{"norm": "layernorm", "norm_place": "pre", "rope_fraction": 0.5, "bias": "none", "init_std_qkv": 0.0312, "init_std_up": 0.0312, "seq_len": 512, "z_loss": 0.0001, "dataset": "wikipedia_en"}
Each number is 500 + 40 x the weight over its row's rms, rounded and kept within 0 to 999. Layers, rows and columns count from 0. Numbers have three digits each. The size before them is the row's rms in percent of the matrix's.

# q: layer 3 attention query, 256x224, rms 0.096, rows 24-47,88-111,152-175,216-239, columns 112-223
# k: layer 3 attention key, 64x224, rms 0.0956, rows 24-47, columns 112-223
q24 107:502517556500574465507553465513527534560454486485512541487560468440473455516493365484503488527493570573578462503576477433519558469499509439447561502488458557585480531524491495531515454560584441536558462434511484478519520496520446535557533503532514481432507514491553518474488528506503558580494446510388482427479516506481531470517508558514
q88 101:494485477462521421517512489508491555522514463487498497513471415517391484518487420534479520503410506513406518512416548500477539470486510505525533498437559583547453542433516528480539489508514525515501516531516494511480539488509437533523432483468558534535446554539522504453442553470450489499520512498522487473471457541516466478490437489533
q152 087:568452523526530488536505518465564520513389540451503445485546475451444550487497529459460507488506529557554480517517531399518485525452441433487500566548490467467485505477523530409541551519524558485452458428465549476515562471552468539627557559467552478520515476515503474525418539473485583500533540502450478459460473521506563536480466458486
q216 095:520474535465502479441504551511532495545460486428556511566458487553542504481519539394493485519486516550527495532548479527489500512557471476481484509505457483480427540575513459478449454441466500501490482538402507538501478467469547528581517514478429502522478520532567546465503532538568561450563488470532528493456428563581513427534521470523
k24 099:493452571451428475498526468492494460559519518533481594493515481513520461492488505483503550474562501499517451506470526500494471571546438508622532499486489550504574503436540531460585538462460521482448582478482506443491489469517487519581516491515485475484501527501570523477487566528445505502479510502536505519483546579471451502540505480408
q25 107:492493461485518467396489480498403477492488474528475552553533501460541585436537477547465566520496546479475507506524490536470449539429474476552526494505537511536515535569487536476463490453494510509492441516597496428480519516507444506562553549577484499515536516451577479449490509458458490473435441475549511499550488526450507387548559534382
q89 094:416530471530479565436538456550479503527532449462603538527525487502534487443444501559488454472478481438490546531499503546510469510477533448547496507532367529516478588518533543528493520462461475496481532545525457546454505461523506511531541525520562495511489534470565568446432559456456467522522490459542452497557467404486504425468494439406
q153 104:472524465443497549559544499445433471537524472504505556523514521492482539513468506513503487473523432541555528481474505497545411539523538469480505476482510515469492497521490519535434485469516447460422474540525486462455549520493501565539538506477480460527536511479456463443483511581484482530376548491542461497453476510442504489536561477450
q217 094:456451460469581464547490502489484498541544411534498532546511555494571473508520498454486491500500512588524472496463594497512469475565481491550539504487423439490431473488512478497496484501511512511523511458502445481403481478529455523533580570569577483446523601473435464528357436506519570509514525561534409485454528471500468499531487438480
k25 097:523547431519504496506525481479485449488523469521518571487462539451509542515535466554466479494519488521510526452417540468568493461497466499366512547494498430472525519547513539588472523606583545468519467520541489538465480463464486455472587524531508493445539593483516499507522451446506514477544515554515448486539520559497474462514502454486
q26 110:509495539525475487514522544564478529477460514476469521562505515540481474484510524433454449532457422563476491531439504528519405487468567533547535457494491515517537519475510462463461523535501470413520464536499492524433371508481512529501452518523446544524512467477495537517500521473507546474470514487482544540452486520560607549482546465469
q90 097:453514503491525538558556512443546495509477497457498562516510457496454513524461460532506432497488513470417508565491499554514389619556533530561568482510490521460546492432505512498482450475481501455476432569474523565492498548464428525545528467579544537478491470452530551502455493547539598487498503494483551457515477498540533448528450495553
q154 106:481530517578497504454468557491531485454498557513472560456497442537490415528487498518498476530555513563508520540494480505515463572462498518591504465504472582484574542480463566569453461453515464487466464488449456536454489533533512471554488491495517559484594525509459492545490509474475574532465510520489478461469550525577596503520461487509
q218 096:495538506510474539525563465508534494496477522550460502467487504524389428549579497545535479517519466517482504555471468503503544455513520437576521526502542539550511446488533538506521506496541438502611478574424471518467504548469458457534515444575485501506553524472469437544568524457494549528466559516472518464500456518597582436512519506489
k26 101:442467413438528503480576518441498568544512520499517579534468435498471532538438427431456468447468504554510504506502546443547469511526485457497412480491470489461515488427498532580531460533549500463535488490540495540489488497506515500532575514542608506530491438436560494492553470505515518507502483506469507552547579469529575489505411467406
q27 119:647511516483503428495484548540517489509495460458509483467535455506455544428538516528550500549473475573530507546518511515588515418523455506479540513556485528552528525478492524482487518432521508600453514501491568463556551424587478539566409481529497495454475489513505423543468492460499514497523475471452486528400503494465524487518480449495
q91 100:492483533531501488532518470468548544480477509470522477531598457402534489498520506493514515502478491480552489416512553533541484508452500506460588517503502561524556437527416439500463545503443532538425572492435458545511543477567578515466468518471494532540555460535574495487524505470575465555504522519536474472518541498497511474498510503466
q155 103:551505537537496443471513555493483484511484524559502540468533480503478454464567562477493506531496556507493461588526423492510473544456522504489518504558454534452505487508483482554557498490546533530485419463511500481550487559565557478453461460534519477453508533430500516529555517521432507492482519536447557537450468523499475439493525525547
q219 103:541488460540556437523552526526515566566516492497574496526495512501517535514514481491457499443520444503517449432511523518552471491465545486530522471515498514564454494560496467433465470490493510472481503538506433504496499554491607436585563474497458473481479471559461531486437366460487554513562486550418556548439473486529528489467475524453
k27 104:514470500507510488454509551509490458420585531507540430528454503406554563479525547471477473471472461551526487441490523456465540493452501553476506518512468575408531446480504484424524488475529569486498526512460499519537415523538509528580513552537425604520536536483541414507466518498558535491548527530546502492539504445539461510496450496535
q28 101:533464518561461532595489510573522557499438480513455563534523497476502494428521469435471527504534425464507441524520514604472471542462464477568492489505419522541545569501482497516538428457499444454527558470496513475443476463499592551473510512558519504488519473450469485534490503502499526489517490532455515492509515458525457506479562455445
q92 100:493535488517455562471503527516567491455511472515517450411460501510553505451522482454451536476526457556572493480541471519506440507434521461552477496524508531509511480501490524479461466543483497559471521574428513470566583531459596519515524545483479510561512533504542554474496509523477514525530484496465529483519540524534456481521487486496
q156 105:504481482578594483506533498525516571529506484501546523439522525488499550444445399469447455509602509510471500518541549449503438495442459515528540489485411520433516543488525550491550460458518478492477480439509538484435523480466570525508535490544531509488547543436544491450413495529441533495510514448516515474504528431521502520498508526465
q220 098:469479505506539500491521516509474503478546508480484517501513489526506552475510460496574497438510511536601493497463527552423526559463487475516454492492578516570454538472475523488412452542534483505520516528552535558502462511500520586428472546486519473468565552461459463482533550462534500499487439483420492539486547481478473471575438538448
k28 099:475499484537473498478487521567454530553522453448572471504462504496559491459484415448549482537488475407567492489516482493429409476497502484541549437542489421528477522515479503491451559495530485456512487522520521525477495538480542473614483472512461483594458497507506545476495471470517549538462537533521467483495563418491390489524405493536
q29 099:533443531501456574495464570507567537512524604507539454515490492522498440411490450505437413471451550527510530498489433586568489538496433464457524442505528504469504505475417522587479524545485544498479525477528545535498414499476421515501472483463382456545549435486526478491520548516536379507443488505498564518531543531556573510523511426521
q93 099:531514488490531536539428476521548559537527517445484498560493510487490516488424458521478400491496511496478485478558513501561510490472488493528531490486535585496486470475489542522533492590502423560503477443456474565495462530454532499532509436374430519458456548498440483483484499525510501488418531490490485495391554465490548492506482538502
q157 102:544551510498521425471596559512489493416614561523512475528513489534500489469553575473463466576525513542465526481477484544457486459427483577513415530505449565527505540485511457379518526554516468562552541466513481570498447511518497503505500509477475523578506464542487456552550502491489483437492470468461482499484457478518480533499487485470
q221 100:451473501484477468572514547517505445485476544511518436503530506454563488558509496486485496498407541485485477478478436576459505479457480498505522513455508440449544522527556517478444527553466528560478514429558477483470495368519480517478463537519429526514494513503525450436536491470560514500512568515541492494531493483475453462614464404511
k29 096:541510535483540415451505446445477498478516525499425515530517499454494516517521486502581510537540515448475527472527565411532453530453498483536528498476533474450449524478537617510506533495497471538456427493428574549452509543506528498505461450530526513493497444539442465457459467481469492451511427443487467577567433512454522531464491525549
q30 108:486452484448433512581536441460513512524522525491486505423429478549433462528468492489536476533495434470491449594499586493446547522431554551577452522528487564530545463473528463543566492494537521469600476467496535521445463474576469518525521490567550483494486548445498484486435455482459454505506536500506475571492514548496485524514496499462
q94 098:534485526487492559461442486472552483557507475516568473455474499450511601445520560438472508515478507433484437538526487490455529574492550528488391504462517495559519500475504488514432510535510500544547475493508412494479565524493493557516554509598521476472490503486482501399469543584457479511473471498547503490524466473526497436493469461404
q158 104:480501477514497467553499507557472527518507498548438472454501496492462483549499513479557458591590482533548502507511375429461488530445477437519482528527528523538526474513460441561549504499493543473466593446506537482533445517585471515487582529569534522463443530488555467513564501536511555452464505564468428446507525529484500541406580489494
q222 102:512512516466456514474507552474561500465480487504552571468479424539487565475467464505510565517533554438459544504488468574456451454517485477562455526546524409465503546551466478557550451541536548471517469529472512485479488517458499524480536531512487515458543523504552466400482549443433528464478514483528494511598573488506437517507492494500
k30 099:501485470484434442550562522457482547495531451608523596510516527503443464495460468484504489544454500515507511472515512522539478574490543484448463546520476509508544490576508539490486428468442596476518457569561524541472491498482554538534493458492489455504468472476470566485469500544555588450519459474499547464432535519475529547500516560438
q31 100:542547473579468580515456492460521550511427479527491549420550570582552522498489541518408500466519524452514545499465492449477463482505524471517497500500483517456514520570542478426518465431523506569494613534449551532482508472540527467417594458500590539516478487489460491525464481456503491533529497499525530508476542480501514509529465485534
q95 094:468517530514482511425520496551553528458556502503461479494589560470488488497493571541476521423497472578540502467505457522486539518495453503477461551468469515462523518504530571549447509507473546602486520430524504542546495542503526546553423578448526453514524563481451538442512503397478500486477521484492478561539502574492509467482483515511
q159 107:482516573504456478494582496486524515525474527475507497529536490467557479539520528420564507484575489454560517472429411456566506465523431491503556486516437516472474469518495476472481485529424487521488506520537536420508480503442561542429566484488536544510517413487458438554549518505498588462480517530523439478461550527503509574419522518539
q223 101:498517513538505564474456441530531440490511488512555481535512512499498488499503517550485566483451521531404563508431483474497497511586487506532526517545496498532545500639497518531390522434434538541470485410438560512556520536365501556498505468418506523451439519471445511473466549565468564501561489474517501545584491457481463446457476504541
k31 096:460506579494474546492518462548497460567574546464472496517478456495443488576552482457502486511449507552537439457526512556476450529463550465417547450516462480451491558499517510565450529506520578511447488468435534500522497596429481539522413482461483456500493484494584556562424528489522509482521499578487559562508520540454551487549535491535
q32 103:383475501478540565520452473509485471488556403572512584486485468453441464531496449510524476471468460485475512578509494464476540498502512544547449540521419426584556605525499522473500491488474551530496489511553456517489521566452527488539509480518487529518470517467485440431443489456505516543541513456471572537503486461524447459508588487487
q96 098:448508488444479493539475536517456470485498518573488512456502479493496502494500480511541508493500454557509517538433412562553455523443499609488504497540474473485519517479552560501506472498450450469515587610541532434534450467531480534462528529485542460507452467459442520502465559507492527468573514520576504490497442452510485509494573491486
q160 111:456497471469496471550479505492494470510519343517451525460500469485470524504455499523482493431467469510529498466511554558451443498572530449564524505532431540575497545499529560511538567542502474624493425459563528409486487529460549436455498542460505517507436496548481551499473483465565452589546534479482488523509419507460452519413521534414
q224 098:442543462485467527543552503483476440484510478477483459568500479514516504554527508469501464515481528495497525511476455515399461491458511564410517542510445451487481556475462422499523497566523448467466457486548481504437518436434502503482436487504540528456471551519480588497525497582507475497548498500470498487460492582458478575525530510476
k32 102:592475443470441518455497495504521550472495505516490514484570569473566504445409498456453562539517575524519527446520581516575455560495546516542526506533489496484482444474532545511515469533458480464543474535523461527482554482520566546516578558512560519484483510475468521482503485473436493443476576495502524464491559444537536473570509418513
q33 113:481472504543511527564552537476552503533509514398514514455501482500447488533523505508520535469492511507476491487495418488498519450462450473446543525511489468528413540587501406555516493554536436454458469481499437486530610489505467572533528566504453433533558555512522517482481483459535506462496451537427514441475519487444506544461498544508
q97 102:545480462547500562526485495462511493502538538439495540438580478509511465477474553416532466508508483500540524525450523566489470469461515433609525562532485528513543530523466530504462469498546471567527482532390537503465481539519573494449491509516515529464560502623470497499481587531539485522439493513429519570475525498491500563571421520520
q161 103:493539497450520460529516416458547487513510533409504475482564521558430462522523459529571472550523500499497529473497497495471480519571549470604494480523430475537516519579529515574592522545567530550447441481440513489537548552538536532462487529554422523467481477577505519554491471475466479505444507517542498534483432504536483560482478515537
q225 098:472550496517446511535544508457517481531549466529510538467471446533452502435472495475543518501484512476534388483467469432528452568597530371454518602533521518483477502590475540574478490463492506515427471525498514540563518524539543520525481507542451477516509483663495551432530541473540535498485490548442464440425451450484517547523451495504
k33 104:503508548482520473548477462469492490460504483614469508502540507560488508485544536442539487534470496434508485537564552520442489505524511491506572461438521553435526502457572499444504495537566474495549440528480456491508471484505487498492550501473503516480576606464463421554569508508453498519501486553515475453556516481434415450488494537442
q34 103:515605602526513504486464550459436497468439538542467517474500529483468498534537481441505473538508567555481417544489495503460445524502496474466595654430513533534425476488490552477447482570574489467498519428513513485496480472533496506546518529463460570487523534518502474442548522549456503533576543496475527367533488503458492456538509506509
q98 108:489451520455480437519448515543580494548448516605545440434484513535537448459427501489510502517509499552498543612514520477523457505518441442589522519506552486495450477481497545496500488488499533466443530426523511529467504422532505525521531516516510514543552461464499519494537441489443486484571432515500575536459528512512480546554523499541
q162 103:499431504425519482516487572580493479502530465519449475480477502469518475533504514436454484537531524514476414565435507529485549490498483531549530470499489562455481492433533558498516548516469531459487475479549408518515549447562587466481516532506530507522515406559541495588497495450529508517538495501471466529496515474487513466495475514491
q226 103:473581467425436483516492616497512452399524445560482506526534576453536465528506491496610427519490541462464476544408498525516493505488505525510442512590458404441490409414498506499557457517543517495484461395487523428526534549554547533484505537484543555466479498508523522491490497437485519511471490527489427457507541502491499568515521476503
k34 098:462522457470464409488525490487537512538417510547572468576562536468535514452490478528508507494492500491526551479469551509498524486462471464586439484471524503481490457477508438488515509528474417543490598456419509547448479481462481530522595469481560541513505528428495461444486465503528494535516518485511516519478473539483518553536472563514
q35 101:540490385411490454518516536526533500502478491454525520423499489487524550478526415373488566478487545492474509509520471563505498555458557536500507543440490512535454536467517538488585484521594533496488516501501505494463514503587518452434502467506493489479466493519572508495526456499486503489477510492473489433513517488472555537551521495514
q99 095:457579432453528548509531526511517549536450509570504564463516549485449458543514527463487494493520503460421519557463563437440524461472509492485442531479472499506541593495466502529524527552555437517489458562482430489492533490489522436419518627544553444475569511481449478498502457488503477563444520532472480462485526498528460483542504503488
q163 099:473543476426465537509480497478448544424550491556422433491473482463488513601523445448505503539397514480495529531486472490512507478460542456446489535517526452635454506498532481482490509556496489478521461446500474522443508506468533534418424452551466521565538471531537605534494527528458537505504513504467511482549454556542535478550453502488
q227 096:540474450459458510503504582503536560449462525470456542518572480528540510536557504478449495576475499396506561486567490501431436458470500485514472407495482462440516587494559480457526479512487517518486510551463488511475488529487591473597503471577462457535558459488483562503443427467481501480632476455464548427496551476521516544483599444472
k35 096:532518494568450471447510527487531515494483560549557452510512509492526496559464487547528422531519463444449547562471512478528482526436568437506453527526453557479512475518536451518552500450412538486469459493538515487468529501569515501466526562498555526411516489531532522489475488542483536514428510451460529489413484506545476531478619424460
q36 107:450441459461561474467509580473456437491489558502507479476465506456454459466459490490518478503549510411516546494490594509486473505569492483506548503519442502489544516379552530534413501513522542477512460482487512437445500501494547490497378540456448529540494483553473528503544531536488534511502474467570525485553496519527528552540489456449
q100 104:454510530475518471450529567517412430496491456519579486525499542468471504462487482463486503522527600394493466549511547496463469506575535482525532531530452512543493518526413491445481447437548541447516436494462509448514442505518481516528481456508500506564453532467432430538520521457445466460498601479556481513463557534538535485437469517549
q164 090:483483497501575462486511517485496545513560515360508456519482479517520434515498506465522467431495581481494509457507501500559472529442564550464510492510519495477518516579464533445485530536520421514587507436472529527465490428465518470480454522573440522489573471511482445507456451547450535469546496455459550506508453520575463609479518525507
q228 104:499462469494509504541464473523482525440461522544479476558484533479538491403531583518480478520513452437521488500529522444508474513514530508502537529579443425516416521497515418484452526527516470463530486424554508469457581479546517484458499520520528527477465539494491550526485478492481424484508460491427539572509488484433525496533470495444
k36 105:504524458548508485431521565562541462557497506476427592520551486481479513498485523415498408569484510473445474563505512476496436509436487465460471484530535487492504485521496510461508464484490446506433505423478483502554484529481471516585478528551497489554522456563419493566507506493433488499461458464472490505579513492561485487515524595474
q37 100:513518536524494515504520513567505469503492519449556510487477494501510528536469569497457526495515510476487521506497485529629432478472468512497590499452500576486449542386477544449488496497501418512517449442458477484544562544521478525533471496447516523559423493502547470574455497479491551565486490513488501418393460491507536471495528526482
q101 088:460542516530526501468539461584486452500505490487453529526443489503516556497497564432414468458461457499535557518478409462458490515446526470499550534490473448474512534475520472543469533471441509491542501443523509432549545538541462515454513542566536493492479540506474507549410496520544489555448470539488473519480467517514438495467514569553
q165 103:457469517560482427550530497549509524541445501437540489474559537527483544439434524455419490488463470554534493512537505526457465497489485539508515536460542487519537563486544533516509446556530425578504536484442459457576564489565509520528426462524484448507411519382471448526520476487591558499487566494474534484428440510505550430565477551497
q229 114:501531533496507450497474521500562543514429584418508464510583554484567569508482433468482410534495517537470460497543558528571543498541540500499514446493438514491457444395482516514564467495463495476539526488441465421560548577518441580469512502610541526507532538462425458526425525509461489468471498507517488506501465489518507425536537495506
k37 106:473485514551482499509547556469564495435482423535482480502466455469492492438462467482498469537473467489477518528551446477468532580470424503586496543430467513555567423503495439498576461473479509496510423468471535498446511488493534494513539482523539494554451547490547494469481538527502476574472534484498527526456487521524507563492525406499
q38 114:484536585410445525468546496473482501493503483492475474537549504543535450537554442486489512480483488496470516486494429555485437502523500565469472519480496494504438552524509486492520476519517460431500499484473522433557476530484484423583539462537489497551491491482473538482451503481547523486434492542426553512499561520529483486501495529521
q102 096:571524486431516459474558487493500415519543466470492506502441543541574563484537485548503489482496457516527507498498439455515525474524520481510448499442519440534431557445469537535530468474551542529442497437489543506548467482522471448497507477442540541466544516483416498551480463476528468463487449478503516450414466527453550569560435499536
q166 100:511478464487438516473494556458531435440507494470463532545609524519547555533525460459487499479480506523514463492446516528498443584509476514511499546422473461479494546455523504515439509476476500460518526467460473512449501510485488493501534475604571535504503554493478477466494478477626468475501492425442490433441563495406479539554505489495
q230 094:467504436446538501460524449464422520494519543518551516590468542485532530509490474486437519465539495487473506424550523547517493457436534470464470533442462517525456590535482521488478509415527477462539492462502464530485459492450495427553507522482533504506519498520525554463482477439448523470489512461532523569524474441455561473438508531509
k38 108:512507415493482437499563529482485491488529524433516489463553557484476518502519481449513563543536454428602550489575485455435453521508501467462531509460491525485464476480539490502521417500514459482445479533485507547468462511466449531474491552466513454477571523556511516522577475496531516504519520561492518482553502497509532482435432444476
q39 118:483565504488547574426505509463508502434488494524464480483488462467451576541508441559537467470471498522506474438558445479478518553415451492504481511522472495508478499477534455580475498533503463496554531428477507484477453491390463516559597525504499539515531530510432514465544516473490519437565524452492511404533555494494520521438438522444
q103 092:489478494456495514455552466416497553520449473501502469447411531496566550498487484547507435520543512477469597426532465486506403553457480548435511483466529514498532556452451507500467488522526457561511518453463484537518437519499484519503636463529523489537466442516514516510529522535534582455504514505493462512513551509579507489485438447519
q167 109:480480461488416570486488458503506453539509484486501453522547462456466411492541467588489533460518461530547490526560473472529525608525543493446524453552523505509552443506554513502483433495545479483524515507429537439488492530489458508508552519526505507507471477504416445474497591475485509476419498456492539485533536571522537440407444464393
q231 092:480497526432471550476502529471560497529511448496554577462511411486564535527592533524525514549474497492445456479480463512526491565504430444556541527477467570476520459487527533474501482492451504481412469429469497485418562499467464522502499494526518506524506492400434401445528562565500506577469499422504522507520439506471487503553515488502
k39 103:497507481491496500434513540504506548525526505519460516564497649564520510564467486510510452410545505500610461488509508491510499437540515500521532403471509461468503573534478491567527511428494553573552465478484492541521460519475486489506547475501492516474460549460524414511499476481520532520528457534510508535404479491467517495490428468439
q40 100:543428487448497469452534506468575534499453535440524547464517489530536532491527564478519513522490615494536524480505508525491462482508496489516473498505503512454563479483535492446523424442510517490482436536511462422510584452497543382516490517531552524515409499443504494510420499558538452518592504540424505502520572485534447494528524475439
q104 096:574507420464466419474510527530505508500525557497447559488524478501555490554548509539475530517515504465417523549595398451460561489432482583513491507540520532474445560523506514457563477544442521538438479465511513501508492537495510509449508549461526509448514482480484532511469526505487495515485508467494508477524540549558461512511486465494
q168 104:567455403535445421505533505539476449450553512579543549530492543531513468477552612452476504557505601444467518493484484521450482540436498451528489437512526509506536517467535469506467420444472548532487511542508503521524509499612504445521474510485530480485461493550517465494497498482487480462501566525490546472555458502515552516481476475475
q232 111:510461460571453533483527478535546515507509476521541537457464513585447501508519496438457545493459541508442478492486517533492500551519527456431529478447498495447508563490504526608462449499395449446526507563546463470545544514528442490479418482519474467470497496522550488549490505544473442503497477513514522524494426502495496450554491530457
k40 099:553534483521466504483484497494409492518536466482534450491417431497514511538437543470475473485507502542503488563496476468513477536545527536571559463513515397489544487462483526509474431555469530547437500500528467523484468538550494474425476558464472461561495410492513478490495460434491478490486497470538481470475442518505507561491505476508
q41 116:391440513523565425421458439521545514518483557464538434547448499582631516533505526440427499460499540527473526476533487469490524494545426485475518528492514511497481532549520433529528523568523458512423467426588476535500560519513470491524523500432496517525487470557465591554499474486434500487539506513474537498514479519506482525442470466560
q105 102:434477510495497458494484411459500452505513520474494472526477518499488477493493609455454522487553539452527578515507495510479486551551422513561515473564472506558484452489530466477537510521470577527409502543573552512458534459558572534475530550564555509506462491457532476428555483536501480469531490500516519428511474509572456519610510458490
q169 100:490520544561482420533564519476526504527428479506465519497418528539512453499470512456457507455456538478423489448507561504490472456500492488513467524506585528530495507546526494434519519523574570569479456472580529542521552501519481501469507530525553559466527467435520515457547546495484499537508511483550512487491549530470474564459467503570
q233 096:549493427493526474460475420430496474507466532556505556563573489469551470522465535583500450464505527483535542465547551486462560539499487488500485500455533442439435519477496464513549502473542570544485499465479488549511524522462481523507546490564563535487512494512459374492520518523502529510518514512490489477446554535474514507514426468504
k41 104:494525510522435491510527534499499506466486534499590526408508474532511491455581514514529556504512538461418543510552482526484485452456528527518499479510531542564496484551508394549552528510542542503434439549454492508566444486497508555581540505454571503474527497474519468470581432474514503459478464500514447511510436589465460497550545511486
q42 102:513519499429494480529486486471547488558440466507508459520491524504457550472526488539464547516490484476439472469498514459449550453523505494489521529575441511498540531464533457423472542537580603483507479466517440474543552505544501470487538424481497489523460520411498547532504486455519542473535585453526462488488500439504506516534574488451
q106 101:559459499535585575462516436513462506499409509497515469514532549493470503477456514439429475548475493544509500494479545520566467499423505549556494501529532560508562477486537543439515470488498532489451520463485480487545509448463438476552487429494449525468532462481529459513471450513493442519538538459557489482475487483457517591487574512525
q170 111:527490526491464448478481549511573491540472535484466570509462560420552481442496440485527464445532469488509511518540529491482516529579377552563550546522480552458522496535557516495472499480466518609517471499471491483537550563490481509499587459455524466455567456420499436501484407511483458502499472511561460480541495451430513543483508513524
q234 094:500581441483481548433463425469506480468536528499499516524450513528497499582507488528513525493472493464465561558481552472509494453459460450592512476442497452501495524561487556540440547554533534536568488517491487490542454481495504507470469515435536570529437507475477518437562604441527502603541523538594561518455427528466449466486528434508
k42 099:514565472530497570495483499592513471478477519470474520519503446482470431577553548509492453439478512436525493539530443495565532521387474600491543450496519548418524499503466565498483505549492476516459513514484498529554525472495558534490467446478503489444486554549521439515529440498473484523534475484499526462471418549446465460445507501501
q43 099:444474503513446465542498454549471500466498517531527424581502471546541427395444515476524503473491567506489510551506504521503518537492526551497494512520546524501568509484540425469523516495483489485493579445479569468495553444555526569478522560463565536512444481556489474498604506458466513468460499534442499418550421517478460547533552467488
q107 098:542532508451449457463457535458563437450527544545501522541476468489481546533523458474538477500552512549574469463474441480458519489446513493523417451578604519444495470508510490400519449506458506531543577593550545508500549476532539463448483528493524570531548451448517525491507435503525524519489477520485522558492480514506488572477548547534
q171 105:493509499428494487547497528530513556570543489498524412521497526490509489512513460450474534450490564523477399516521475505463482464383591525538441569531553544507492486396511478563425532549502492528569526393508583526583538480550574431426505488475466535511459479440540463523516481567488527513433516516498506571519480475463489544483474448540
q235 094:511402497550524567478489482503523515475528531460465526482522551540512471522540487525501572539517528480491482525496534516379527499490518516554478561509583599559546469525586514463542556513543540470577541461516504542524525464458485455618461479440558489542484479478477480459441497548430591505521505454489513512537498474515494548488536543467
k43 098:473469491539457492542462487554563438470462475500480471495469486506409509459468533541532516501453520484476491572527478604491433542487583445514540499473502454508492565521503543459513470484501468537506400511537537489558506456480474448488481521508460512546495518452569565583513519469502518560542438509536440490443512457438514491460487508470
q44 096:467623524465486447509483374483483608519484459467534418533592512514466544491516442529503499460421525509499542528539546464541503480496577494433508528488494527515485528475514564538511485500488542417513467495517462547520395473495481497530556516530527524510472518480435495520533488516495437470543522498531510449540429504544488525479480475509
q108 100:552510459504475513439527501504483511501479503497478533557534477515549474502489469535590532429442576452482537508571560482489565476569530491508528478550452542529463456507560520489545534486486507453512511565542459513532473518508556456408461484523503453470531513573394518509531503500521459479422530429560540525539467521558475467492511482517
q172 113:456490430400464598506536459554506502444461512467505581568521494561446494490468514633484490491518510490417540563520577521476483503560458519529517533548489489534538496448522490523476503503494462497494521502435532522438526544455426499623501468523527532511525477501445561509489574495463531522493516477530494496553509490525481470527483461460
q236 098:549509491496502572521465490494518526486471458524565448540449588576475487575471517551525535478545526509513500569475484457499546494577449453487543575554500496495473560596549526535447497520480433536537504437506527514538534543461481454470466484579544461519524517530511479546479493504486516498572519509494504543491507512468472445454451512472
k44 101:486520485492520456530558497538390461501497551460399510526518499510531513506476472529494522484534492533418502487534514487571559464472454479495542451528492530515479512507514456493492460505472487514481494474530534520491496521443498508426459550508551493447528561514471498570481484481574492474442554467565462464484482486477479490436417474492
q45 104:444515458462432537469474485588527497540493498478489545522506537465539481506608488457471523504474498481483482512549523440502532529583532464557465475518441526535436489489552562455527527448522499481494502508487518447521516547567513482456579513463564486519486532606527483507540495476479471500472567513448477533553485517524513549474437534435
q109 094:498529485462514519377549479496556554537490491513527482490543537516531484439521480494483478448452471500475447494527521493432606449475495514481557430530515484485504503516548416578469526523515505504505408459492543553567554464521541545535534511489522401493473488505512516481504522478555504509538533529438463477468476488518509510491566531513
q173 085:477538453554498448475452495496476528489423468479574465510418494474535482509542503563485436597512534526495490457485498452529510453506538459444501565588486560460545547546493524484563490533488497544529518518482448471530484515501479541421471455500490502489464559480562563479463470486516479486562476557475506481527483540440484513441551489525
q237 102:487553480580446493491459558538481480520434521425560497484507425487545447480514489447515427517579502428505568443495458478497505487537533527522575525435525502497513472404470544501497482495487476555495426497539443462469474485527486413539453472450496470436493474527532495523507564499496489514482548460438487466537527443548550616591481460547
k45 100:540462539482501482450473547458500497536477465516467482489460501481563507471479519476494439562545503464478472476477514511560422518527539522556493438478481531493547488534492456547450482509425539549482481461498514517541570485491574553537470514470469535454552473516472533494504467553501421482494401489577515420513481505490441489480520502523
q46 106:489543414519484489543539577485503497538492522510488523531511464466532484467492539526460431521510464416475514493534521556489552548483558498541482502511506466517505452560492443483550376467516600527517534552520518525530534508459552485551466468471508495477521508456417565572464435414431449504490508516530561510450512477598513426544503526550
q110 096:477550504487455527479541587465465541494520465397574543583427451492442505480486457513567517526434457556472501517505466506473572481607554564531484520492510482483454440516513434477503454455467513514488476453437486466476469473507488491503508536446522475543563483447515482465497519476539502513511471550424492472527534525516500507525541535546
q174 099:500491488510496506517496443552531492547510517453522520485530513467465470467519474491427522510501484414479409559592498472478465516533568468500481452507519566488535435483420488423539446434487583554452536544475438527550518417462515498492504488491530530492520471452477488498530520454496531558544514517457608491427455480517494534508535444491
q238 087:528500480517558524375499462542485541507507495511539533593465568533526481537500580497477447485434509468455464454532440476477505459615486501535569487552511519500489551550471483513481494454516548496408549503445553537486554523517486482523456490560482507559503417484460505494501465519395500482457554454562530443508531515548522443610524469460
k46 097:503545500508439494488480567532523521423505503469495502510445476545461515466550475463518441436505464500479506540555517554531477527445501496513489448540516391478412498468501536542449468475418486494467545472524414470475478534547551533515516487512563509508539526535474540522504409451560396469517503516519487530468497507491530562528473548461
q47 110:535491523446512516553496495425509490561492485509524489445472458483525543543548435507529482531502506459501515589534514559554535517446490491462454491412546506487530435463495498510537456512495517477566535507496558422497446545520467440566498518494534498511603518514526497433476440502511480461484473463418491486597502510463501436553493491547
q111 110:512396443509483519532531518498441459493494480524433524516465551567529542512476564471482543523550509567479495508536516550535489490505505512481490506478486542457529473507497450480471547551507468441448526557479552467483547510493581442539481536502471535458472498553552489530476425469516435436532461464547489529475474577458531465493411464532
q175 106:518457497540491485486454542539485429541484523543545475532516481463477462511531513535433506530516533517436477469479450520433556455473528522467477510518509537554492496543474495431450487466485542552528557528432447401474496543479525483442525532546460520468502488517516470599518495540470456509520508518515505511574497524530462571501586547519
q239 098:472540520484436561489497576454531433547536427562497527504462504444512535476447495453484522534502539465466541549510491521483536493548547556474485435547524529518424459513508494497465536536438476503557491524398491579480488514471510507538484539475502543486520478445422489571508501545458471492450450561561486578506562569474472451526555516463
k47 105:507509542451517492510507514476468422574463523455493468518517526479398523563429464471506476558482422525552497551518503441474463486558546547504579549540467558601441471497449493411497523509524543543430563540456459470545520455542544514528540458518542463551448473470542460485557448542545515505503398529530512514483482504474530482536436499508